From a checkpoint of a small transformer trained on Wikipedia.
Size: 2 heads of 32, vocabulary 5186, 2.29M parameters.
Architecture: RMSNorm before each block, rotary positions.
Training: a variant of Adam for these matrices, 7032 steps.
Each number is 128 + 32 x the weight over the matrix's rms, rounded and kept within 0 to 255. Layers, rows and columns count from 0. Numbers have three digits each.

# layer 4 MLP up, 256x96, rms 0.145, rows 194-212, columns 0-47
124134093142091122056131155141122112179127148089103056118188109134104152145127110122153175089140123056127143193136101091116064161166066189126125
096171142171158071136106175118097135130123141140180066179146064107082158090128110159136153110119189079156108110095075109122091191089163126127137
093124078155138123106073153112162143114134124114137081101170045115080119112203091077109149143176189059077146122110156188146113146108144177139169
076094093160170112149097159158136104121173161161114141133131123117136149125176142121138111159140170194133131130196120147154141146152181175066116
108096134134175061162174104102099082094117122085093103104216159131144131177058127076055107059110137127162149110150092100114120103078087144186173
156135149107095147162121119109145123091111210145139131123137171135136090118132133106114020164150105177172137116131109142169172092124103140074151
079163146152167140139107118116110193181091145180102159141127126110127111178136164124130109170111113104113145162135113119134168155174177113148159
089117096057151113106104108036075088190153141135102096094129153114038163137127110099099127143130119086132071163126157118110084158102099160073126
061122137117120144138169106140122057133145102116127149103124131070126119141050084157162086153089110182160084139114090186084156106128255163133108
114110139141073127142142075125146116150128195144105097181132144130132130122120191171111097100133152165152110152109169069133104138116118156088117
067161107101094191167122143068145122135129171141131046110165104107094112145039105120093135145162149119140111128149111135069180118100113109086141
104078125148166116090132121173098127109162124155110139132104132128143132137126135103076123123133140149149108128114142189125152151190158120150169
114126090083162134112137137158097124114142124124126141133113120144133077144118137140147099172094118150093089119134152148141102141145125100131121
087132121132155158084071113169032071110182123100143155130129081145114134142088098156162145148088147073161143120173130105094131187136091092130143
151104128167172158118146089132101106106146178093102145078153177055116156099116120121129174121102099174083145146124083139125160170097160116161194
079113133097074193064120138092117087183112120076139123135180079158031168167143138128168135128158123142103128123116105084097107124164113129080128
140093146082162114127134140069124091143030094103121127151085064153118087093120123121078107213145065214186098115164104135130143111081182123204146
130178157095094158127044166119113102128070144145125086108173102065181168164147099171134070107106171136080130108185129154097083112196133093152132
124173081085119124120109084149168162099129123084152100116206190121132107137162106051168104137095097120128100116120123204107087121130130192152123
# layer 4 MLP down (transposed), 256x96, rms 0.135, rows 194-212, columns 0-47
161093156071113082102114126134133157109093130133102086159104147136207123130155151110205076118065113114096187154193127158103085183131126171166220
153133111181157095087166188120110169140166114150079147157124131110096069101096160131121188147122098173100099021121096161083051149155168124074141
127108148085157092094077147132214108113095116134084068202195147097220118042119104137134137132143101117153192148151116161134162161098096136094150
104164131139148090169138156137145193056067151153147232101083162106147111135146110125110147152153100081103140108162114141140152054089183129208192
114132125088131127150143117120110091074143140108050124116108107165134046137163135153188126107151120074068113182149113163062131101150100087149104
126130072089087123094103131068127160108184114148103149156117125175139112107141140084123139160094178107036095126190070118118076095171168101137142
128135090140113123103094095124135145110122122151142143095094153131132144127152137141098120097074092134181144087209136164114129098123128113128097
114123174194091092130170113146114107075032138136122157108113138107140161109132175060171135137090100158133132101112160102140093162108137125119181
099116112065184137105090147164096094129157156094119129114209084111072072211125135113055101103102160129118121076048129141177172138100166128142154
141130071189160151103179156088142127103155099102141169136124078102104178170151085106123147112139159075173114078191099136133147111097135094157181
137109086103070197121113180175100158144146125112133089136138082140119080146148062157114126139124082127176098134135174095147130123117123050113115
122160111140156132102139170107130141126101152124134092125118089133108156087128139116132133138181078093100076091148119109144090153110147139105141
082085166121135125118158113105142140127115149153092111135169182160123111171129169134133136127124075109134168067125118122119171101127068183099139
161164140157094118084126169171115171135168120151125060147117113162106188147084145126135146196092123117199175133134104119101118187135087132150122
134079090164158132148163120062141116082138110106144085114117169139147132140095135120091114106107129142106162102123151083149153114191118174113076
106109133099063140116153096201106148085167235132147038129159102103156122116145091190044107117121100188128069148124098173144111108147118137163145
154149115150109092142108149133130108150146117131105102107136150153128219171143111147102126129132125092112064115136116095148112201151117159115115
115177104200081136113085138198121184132109100108156133149183089106154200117113143150124124070140148116130112140113040095149156107079144141174114
140107154194151178131141101156078181113113141117110149157077169103104137115135063110138119148055076091150136122112123126130142167100140067177121
# layer 4 MLP gate, 256x96, rms 0.142, rows 195-213, columns 0-47
111177153120076180136135155113116128107131117078113105126108159123163152149093165122223075150171099140104158074112184175185162178119115129108125
180126142167139096112137184115139095129128148086119143128150098088189098095156056129168124174109151153087147175137179141161153128148124083154177
137154107131169140168146092089113134121171130166149098093121066077111139163104090130102116097180154084138122111124157201129127160117136118079182
124163112069165112143109105131107021026137142152111118096163118127138136182146046127135037088124103133137128140186131132131151149097130092108156
097168108135174157143065154167152098127145159160165112166181124097165144133147050130151134152128128139123130170153162147130111134108151156086131
109136092103150170128105160152087126134144135161158171111162098123123127136086110127161153145166191080135134136116103143115165167144161128115146
087170158104129109144134074095041090091134170094161124104131153048199142160151141146169106144118082108129134147147186121167123135100138168091186
167127136169131127136082158172125114035113144131159149103178138078177119134220133147171192061164153081117140048117124067142151129131158191142140
079123112109150086179078112163170125108114131197172194120125137109133108136109053162131151105103117106128125115088160192129153142179152152066199
175120135138151112224127144095136171167143109121169139201122114090148117171097123144133133162146152109150147086078139159147088118115090125150170
162165089098127192174118129103108138127146134092138120114127128088120101157130101144102135144200125094122152079111112132132108117093120167140138
109088142108133100139128105073164116168129141092090071133078089064120133152123090120110171123187121124139137136127134138151117125127121148124145
143141114145163142123057152163045082082171135083143146092119100119169184153104096120202120138130148140183184099141137092142094163117134108116149
079206120169157171114095155127150095098117193133157081136143163125165143169168141137135053082134148038072138133157119122143124152135107144102112
160139116135164095131102215149059184085107161181138123120169076104150121124172091111184107130150096120146119116232141150190160159137103137144143
165110128166145226121095069101078104112135101114126118100083114151146133163143108163203093121210165110123094097191132167161146189163150168086127
134165158159109145094035150184146117062092103166185189087156113136154162121159120175161078123161181085070146074115105100142121148148173073158133
147157112092108123088106177104139177164118104147140161080104119102185191143169071175154127109165112136096190095162123088135060098062135192131174
132130105075110079182122112103143116057123184135190144103148125115255113155109048123162082127184135135067130110180133191153121157157200159164094